config.yaml
n_kv_head: 6
d_mlp: 1024
vocab_size: 4096
norm_eps: 1e-05
qk_norm: true
attn_scale: 0.177
parallel_block: true
init_std_down: 0.0
beta1: 0.9
lr_head: 0.00429
decay_fraction: 0.66
decay_shape: "square"
doc_mask: false
steps: 7197
dataset: "wikipedia_en"
Each number is 128 + 24 x the weight over the matrix's rms, rounded and kept within 0 to 255. Layers, rows and columns count from 0. Numbers have three digits each.

# layer 2 MLP down, 256x1024, rms 0.0923, rows 43-142, columns 512-575
148123124151126117137138108132142110101142086154146138109134121089126131113154120142120123159083119137155090166104126131122123105162187104131143114114113172125127148123120158123127130132129165
119164107134108103096136108140081171112094140136111119136127124146108145089144106131110162141177121162130133170110137130149137132092083171129104134096113122143099154125154147108123147147123102
135141100099100123115104146176157102127104138111165107162128147084085138149135129155139156143137101117115126141163139177129101116110123120096109138122171137102126168114186129131105106125108139
154174136146134115130158104101125115179129156122109087128156118108166133137108101132128140106137143120147122132139128144132140140110098105106148127168101117152119106161116134142130167114122114
157122143166136161111105165085118107134140129144155106151085150102105117114103182138126130120137139158169129111134154123113125158132182103114127108152161175109138091083151106177135132150152126
158113124101135117122148142151146151141143140148110089187161119140139126120128156132118141128136152186130110137124115144124087115101109091134136125102098082106126139158121127117196116118142188
122124143097129128128095142163142149158104109102138156101078150151156142132116090128121104140169108153134147151126171117129130155109133135151143132116142098107138140137148161130091125144114167
171157151147132110108136149118098140123128155140168128124137123154114133081115140101113129092115145142121141113103134107127148170116143125133120142168138122163112086100135117154111135135126119
134104120131114140143116189142152098133166133126101132112131129119101143122150167123123154139128123119152120179105107146142135110139117128121161131118077121121084116139113161124127119116113099
139142102119127105131122133123113088150131119100155153108146144139182083160069095113144132140134131121137142151108133126157163105186079111146146072160117113146144100134119120162133145115102127
138133155127133124120080107154086161101136133133138163152122095137134145116113153133144105102122121111115170111110125174089131113135150127121138086142160061150102139180147140176141102129115122
114141070087088179131150134150102107166136137075147093128115112134139111149108174156129135167109157158076077146098153102166107124155096194143132149124116166118157149129142143100081141120102120
114115092128135131157123128114148099111119156165149094130130154137140110149143072102126142100119150120105137126151130150125123147139127099119117104094122135114122116134124125147132132112100151
110099132114172149107103137156151114152086119131148114126116148103130096137138079102133070208140100160130141141159101117118112125126133138148144129125133183142135159090107136130097115127091157
134097152150092114101133108126162094090131100116146128128153110140155130163106157123110185127106159139166106158163118128160137082125142126150179137100127129122107151111141120158103089120115131
114118121117143108085104152091164113113120111112109109112157134096102126108130155142133160093124109134113155094151158121139159121091160128148128110106115106110165146167123099091098117127113140
125066129147142079121188140166128110153135104164156126104129135148121122108119173115156105120114124121111147142165115128146131153146114097140121143142137133119102130144106135113192128147135177
114114074127116110134158165164150084120118106088106132147132095195111178077129112123137118136126108125110142134153088110142090133156125126140120131151119122111175153121101143167122133120111151
112127103138117104114136162143098151115135088134117111139102145117147136142109143108121080120130173106104145117122170120120144189156174110119130139091125109130140142165123122108118074151114130
097156103117107100138123155125127169142102120153129110124092106103136106093111115118117089101127145111167142123125121110095125140130115130140108136129127068146139061173126163134112155131134148
110144132154111090105127152126149111123143139095132146081129115104106153112119158112174073115103143148146116123140162136155192117136158098152163153132106114139112116149164129111183080151160148
140134150097107137131110064125155164095099082106146120153089118200113144152171180103129126092104102123146104139133122175131139133119134094056110140134134151180120121119108135143106108151086118
105171134132143108130114131131165129131160145130133113173122084110142116184125133115160156103149138134129154133079105138166144094165125129161111140154132114154078129100142155176159144133105117
097089125140126144158139132097156106130159163110118100133173133181158172137099127092123098127126139105136130120120132118129120071095109140118121148109166137183145146112161153121125141157127147
112157111124133136128139125119140161131161152135125112154114148102135103164129079121144124133145132152125126164099189142127101157092148133135107145147168148121111118112128109113112151122121162
135152064113143146085135142113118108118128134123142120145134126150151116126122113104116108146129122130167116144099151159150144114112110142127150129113127108153120129126111111161123091118145112
118125120110091144107118088134136153116105112083118142132136106115151100149138138141100152120122083146118113169105108145114113149111163135151114116111128156139130139129166095119149167123112115
155120169120109117137151164123113121119098140099107076129133104153117116085130109124123115105132158142124132133146139136096112132126113123121109141097124127145133146140145116106108081127180075
152121120151158147144142108127109158114172116142147115114125122135119112116119107144124172127124091149115147107171062141117123101106105100116118140124111134110141139129142138120154141142171127
146140110123089120115156119155128130161111151159144126135139089158119149117138128145125142102157116144104143107110098124126129116130115138115127128146115102148126143110132117141125104107123139
111134106159181113146138122092111145108079114097129103143157123129173134123134146102134101114135131130132130148097128129151155135119137162164142082104086112072094099112137147105139076124137087
137154098136147149173121093097141157133130113114134148137141121145080109183096173131131135134086106135132136123119122147129118147105143092076126146108099152089099169119144109154114120133134137
111149147136186154166128089115104115122128150137141090140099128102116139157137127107131141127146123135136152155146104097117136118101101134167160116145142073099165103158110097161106109088089122
123142158122120117128107101167121097133143154159141131133134070105136166116153194132109142096102168107122076111158104159172127108109088137087120048135153130173094155108165083079152110129092115
126126124168114134101131156158113144093109109115083123144138132171096133116118134104116118098133104107117094119140110144131113099142146160098109145127123160106110112175120160127160115137107120
165099121176129133118155122118156150107102097153128098153119138090151096099116158121123090093133107117121122137158123137128145129131134130134141109117111166104136125099115141113120111086110132
165105134162085140127129125133163149127150135125151107147152113108128151097102094119139094123112157164138135139127124142127119097121177155099143098141115101098118114107133147155130132130150133
127141122121142134099180145130125112148112116125151130116121144088130107150159130180144143101139083154135111142130128127123121126100105104112125111127127150128166083110149106098111105127069136
143139116142122131141138178130123173138135146141166149124134121203128098181148110165113144125129113152137108156086124140129137160161086179111082113135144133134145125197161114142086134124126161
143127101111125129134143114126130134077132091115160101156091125108124119111124180137112128115122160167155108153169180121126145142168129136119091080102142125151091136108129118138126167138158119
129123130137100132165151132152152134102120147134110132064121093138137118131142107187106098132120094153141158106150180122146087134167122126122138179109147132159097096120124109147130105117185133
125101123141140113118152122130120123132115144068147147129133134142125161137127087178151116152139151117149142130109106139118118136118138144172130069131151112139118110131123090127112118169168124
128093121158176132111104163146133122142131120097137117155169119160102146145119128125120110118145151078123091154124113117136111118150120095114111174118140084105116109061140104131152102143130114
096150120110131123121110094128123100137127135163116128125095141098107136091155121127118120123168081140085121122133134135090129141116137127138097174116127060112089133130120159091128080141093095
106109197115087140164123120124089149117127096137159111122117148149120115146112153137134121108141128146137138140100123110126150132114207102109173145126152126106095129086157147114103152136114161
123097127107142114094122093113122109138130139136135140125116113184164153156109128163132098084133138124158159128139136102118131138136093110134160125114134134137138143108096137139115086110133124
133129171129132157178116121141081129127161133093142131122121123132119156111142146156101088086136137098100107166096138127120129121132126114134149135137141119123171135115136132168112092128150131
142126132135164172121097132125117155126136124118100125102131116170094128144144115151119145086132130108124136097138164141128110126195189134104122111122122148141133123144090160106179095119123128
113146147112120096118091155112111109148133147193116127123123125125122120105103145123118145157121167139166129060122113114126149139101145130111110166119147139174154122131145142095111169147131166
124103136123128140144106191084127172081130072144126122134147133151142088129171039141141145122153156151104153144121120120146115152122132146131118126162108171103149177167135123114058134106145115
133101148174094144141141093143140114112150155098126150140117121149113113121085089105109137083120125136100121120113125136114140122126089124100107116143083143110099095116121096117144161129149137
101178109134107160090124150112159114137173085131158118141106131133098164166125126145162157121122122134156131106120130097117122166149063136111160139109141099101158143121125154135163135123133171
128121120102132134103124151117142119134109131150133110144143137078149151108115138108118122097131131118112148143119104118115174153140092103140164127142112077139166155112074117146117133103081124
174173158105069093131134114152185118128113162081186123150097113084117165154134154136144146149111128108124129112137128146150106138149115102120107130158103102102151130152134161142112125119063082
156146124144115095137170104143153137073109154133130110138126144145109119124131119142118102151119115117148097155145096116149171139081130163118130130149127166151110107186111156150107112132164132
122129140120130137140165071125097135135117134087081144113137099093112148163133097118135213142099072160114153096126144166141138122117171136135072161126087138172151157165168117186126100120140134
134081155098139110132070163102121135132128148146123126110123110105117095115110133108120138121088146114129149125102105138102102105091059095142137134125162117113114130078171115127209092126114108
150128116131199131109122144144121165124160126143139084147133121115134117144131134117137106106141111132143101158157157131106121156134114111112116160163101106109123124136141112129148138137117156
109108121148124092101155126135144125075110147134150167105161141187132120140135106162130131128136120151111121113086149148110141152108089137113122140127123128118136108144167120153091107089100134
115132105118137136147125093152090103099120116143124134118144145163103159160118152118104121145105128114149176069119100143128134097125069137116119153157069138149141133113176125160086143136164114
122161137112144143154100122104150135114138119122122119143144144068160157141135122122150074116093138171148134133102135165106127102120155131135110102162174133115102128133130113145147131130112104
172113155133133144139069154092168131134109113104104121148095127088153105144124157136126084116145089114111132130152099158093079138130116101166127105134095131126148126085070124109111161135141134
144118149052106171154146157145077151118156094112078091186136096097099125088120154117151132142148145183137074144139106092172148122168172113128113201115135190117073097096086115149202107053191107
132156124102134171110087135151139162121133146125139132123119107096124126118135116155142144101108079127136108099129126124134126104123099097111118137149122122128092149121117143123138135145168152
113157104138106146117098135132142113107125149127159156119123142139107096156112112115099131120118138136137130138110109125124092152104103172125149131099156202100144132108139110133136129134090136
153107111104162139102124090179211084149149203116131107144117097090136123161117156123129112183098147114154130109109110171139097116132146118126138100128106106146126135136115142146151141133135148
136134100184110099143148153110124103139109144119161100143136136145134109100157141122156122155120113114126146141143140133122153151139154102101140109117154102122107132104156113119130120162132151
146145144139129075107122147092166126118130151092096166142148156107128161164175123102121133092124101095144114134079151162101119123054128079144110095093126106066136204106165094149108143142138112
104139154128126101103126100109127094111136122130126138110143143094131134114119158135108129121102116167146143144141102134126086108129137133141137109081159098133077135145166095147141148107154109
128142138142114151141154111134166060145141129102128123137108163102155115113117104158161108144078131147091109145096106119101150128117121132184157118130166095102140134148105139136150100139130112
120147117166163136153102149131134131152113122135119124139089112100102145125147167152134139131119147134098135122125138130141152135152089137145141125117104149130131140095130116140138106166157175
134126122113146117134151125124163115099132139161129093126114093151121123121129106114110151109158127119121130152128170142092138152103113114139130126127120110144118134112130094127080139146113166
127092169136092137137129097121164131135137110109110150136107134111126152098137128139135136144143124128154120113112154131109126125115172110125127130150132169136140130148192111147158127127096145
124159147106101140131098150135154143123110131127142151155098123169136135142168129142129121134119135121169126116098118104103136078124142160118150133129171162164107098124197146147108087143121158
133098128139166123157095126161133107133101153128138100132087178151143170122107118146114161136123144099120138137146114124114108130123054143148176141146076158134123171106125114134104135117129120
153105125136140112165173120074134113121118098090118121119115114145119112122140163102140123135109158096116126106106127153127122144122146110109120108130131136139118134076103202110113130139127078
140132136165149108085130117152099092127095148144134124163158154106123126107087100132135167122115104081086142148135131130100159099150101101155111130158125119138140117136114132148143155113133135
124109141100122154157179124107106137156123132152124148122117110130140112122154142104124143115155112108142122123117147098100155120142165104174166116156110114131144126107113087103116130143127095
123150147143123159181125193143114121057087104186092133187053088020082003111171127137102071138154142106087155115098138151157077180141255124221177195183143182079111076173101149131213167023209111
121115122177119151111172150165142181159122117140114130137146106137118143094147124113133146175101137158137089132124095153099134114082146151098131148150169142160121143108165084085178117138162085
143097113134103101116116125110150147156128124103137143117174101205164105137131120099103174138140144130111133113097135128131140170122094140148121111119129131129100108140150133146106124137069169
111099138121114115112141161112128153118118093117143126125126125094125110067158079109133146135140157119109184072133111127180123145136158130087129116108146121114136092129101162115136119083105142
162147107163082122143119111157174126089143134131130165149099132122110132099140070131155161087143132134117143145125138112101132108112136127147139171108136152135137126115120138118125150145133172
168139093057105132121166116133134102136138143106100107151150165103144180120094142109120114117139140134120133112118153139081142133143140110121166109116103116117106150143088122117108078109105133
140083138125152157167116160129132155156130109134127151129123127118119160106104103115184167182103140122158113112122119076102108142157157153100133120142096098129109115178134123116190098119149151
119147141112145132159082151125147099120132128141138155134130154144140124146124127127120135123139137105128119151107148113083100151147098153117115127150099124137120101150127116101149144137139121
122178118119190115111098118109131092130108126124136161114144171129141139127161088109090153139125132118145133134141177116129146119090141109151129139150147117105127189148100134154127176120105160
149133148135168148173142136142093140168147141124145152131144136141133130152176131121119117143123148133121125089103105145114117093137132151127123152135098100156140127110133144117078137107127112
124109135142110152133160129124127125162128152126107122142112138151118125141107118111117104140118131130128141158110114147169153157134162112144141130132141159116101142122081137136070133135138163
124132105118117112133098138118137133131110130134140115119115160119104116066168171130104081155191081105165106119151106159095116116134188132148140178123135177127092161106141156142184135124160124
141131135097125147115104170111114134129115170136135134117147111154140152176143120148147143123149117151090116128121139117093130173117139117103142131139136199136122092112155104154146143157147117
148128143103154116145117144088141124121161139132164136075104147148120138129123102143113142096138122139153135129070118143130160112123125101115085098085101139157119106116127135109119160124112117
135127145132171142115137115129117146137103123115145164134178140077123101115148133092093114127102128198154100075121134113135095124144140122146106140124152081149122078171088109091152131120088097
093119124135154165078127149133111124170105157131133115128119123129123106136091105146113150146112135141101081148136154118113123144116117141101160135147131181090142181153167102130135127134166133
153139137141152131148107169132149099084166153102150105134136151130120156117087123113126135114141146137082112102176158095156108078126118125130115135143114152141115129115147118119126157101127090
142113149128160100140120154139127176090117143094097134134148128136118125120163131122130134127112172152115118059099124114165168091155144154134138131095153133131113101175136156142173124147178131
138176124154147115101105112162174180114117119123110134129142151117120140141115062157148117133139109120103109118175132102173089198113094144139128133122136114117170148103104096098164114156117107
121129132126121118143151130121137129138133146145092138096093117087132135131123182138129119098141137118132159142131159123111130162156114118139066104148095193096112113152138133171127131133093120
144170163130085130111116135130160124160091111102114174086126115116129137112087148150098100141111128148122084129117094121154123110083086133093139097118106153114111132057100115152113162102102122
079147145125188151127129092141121105103114103120101144128124151145105119144118086124088172148125162107134150132149183108153161112099119120129168103146138119093155107152089120126141160118121101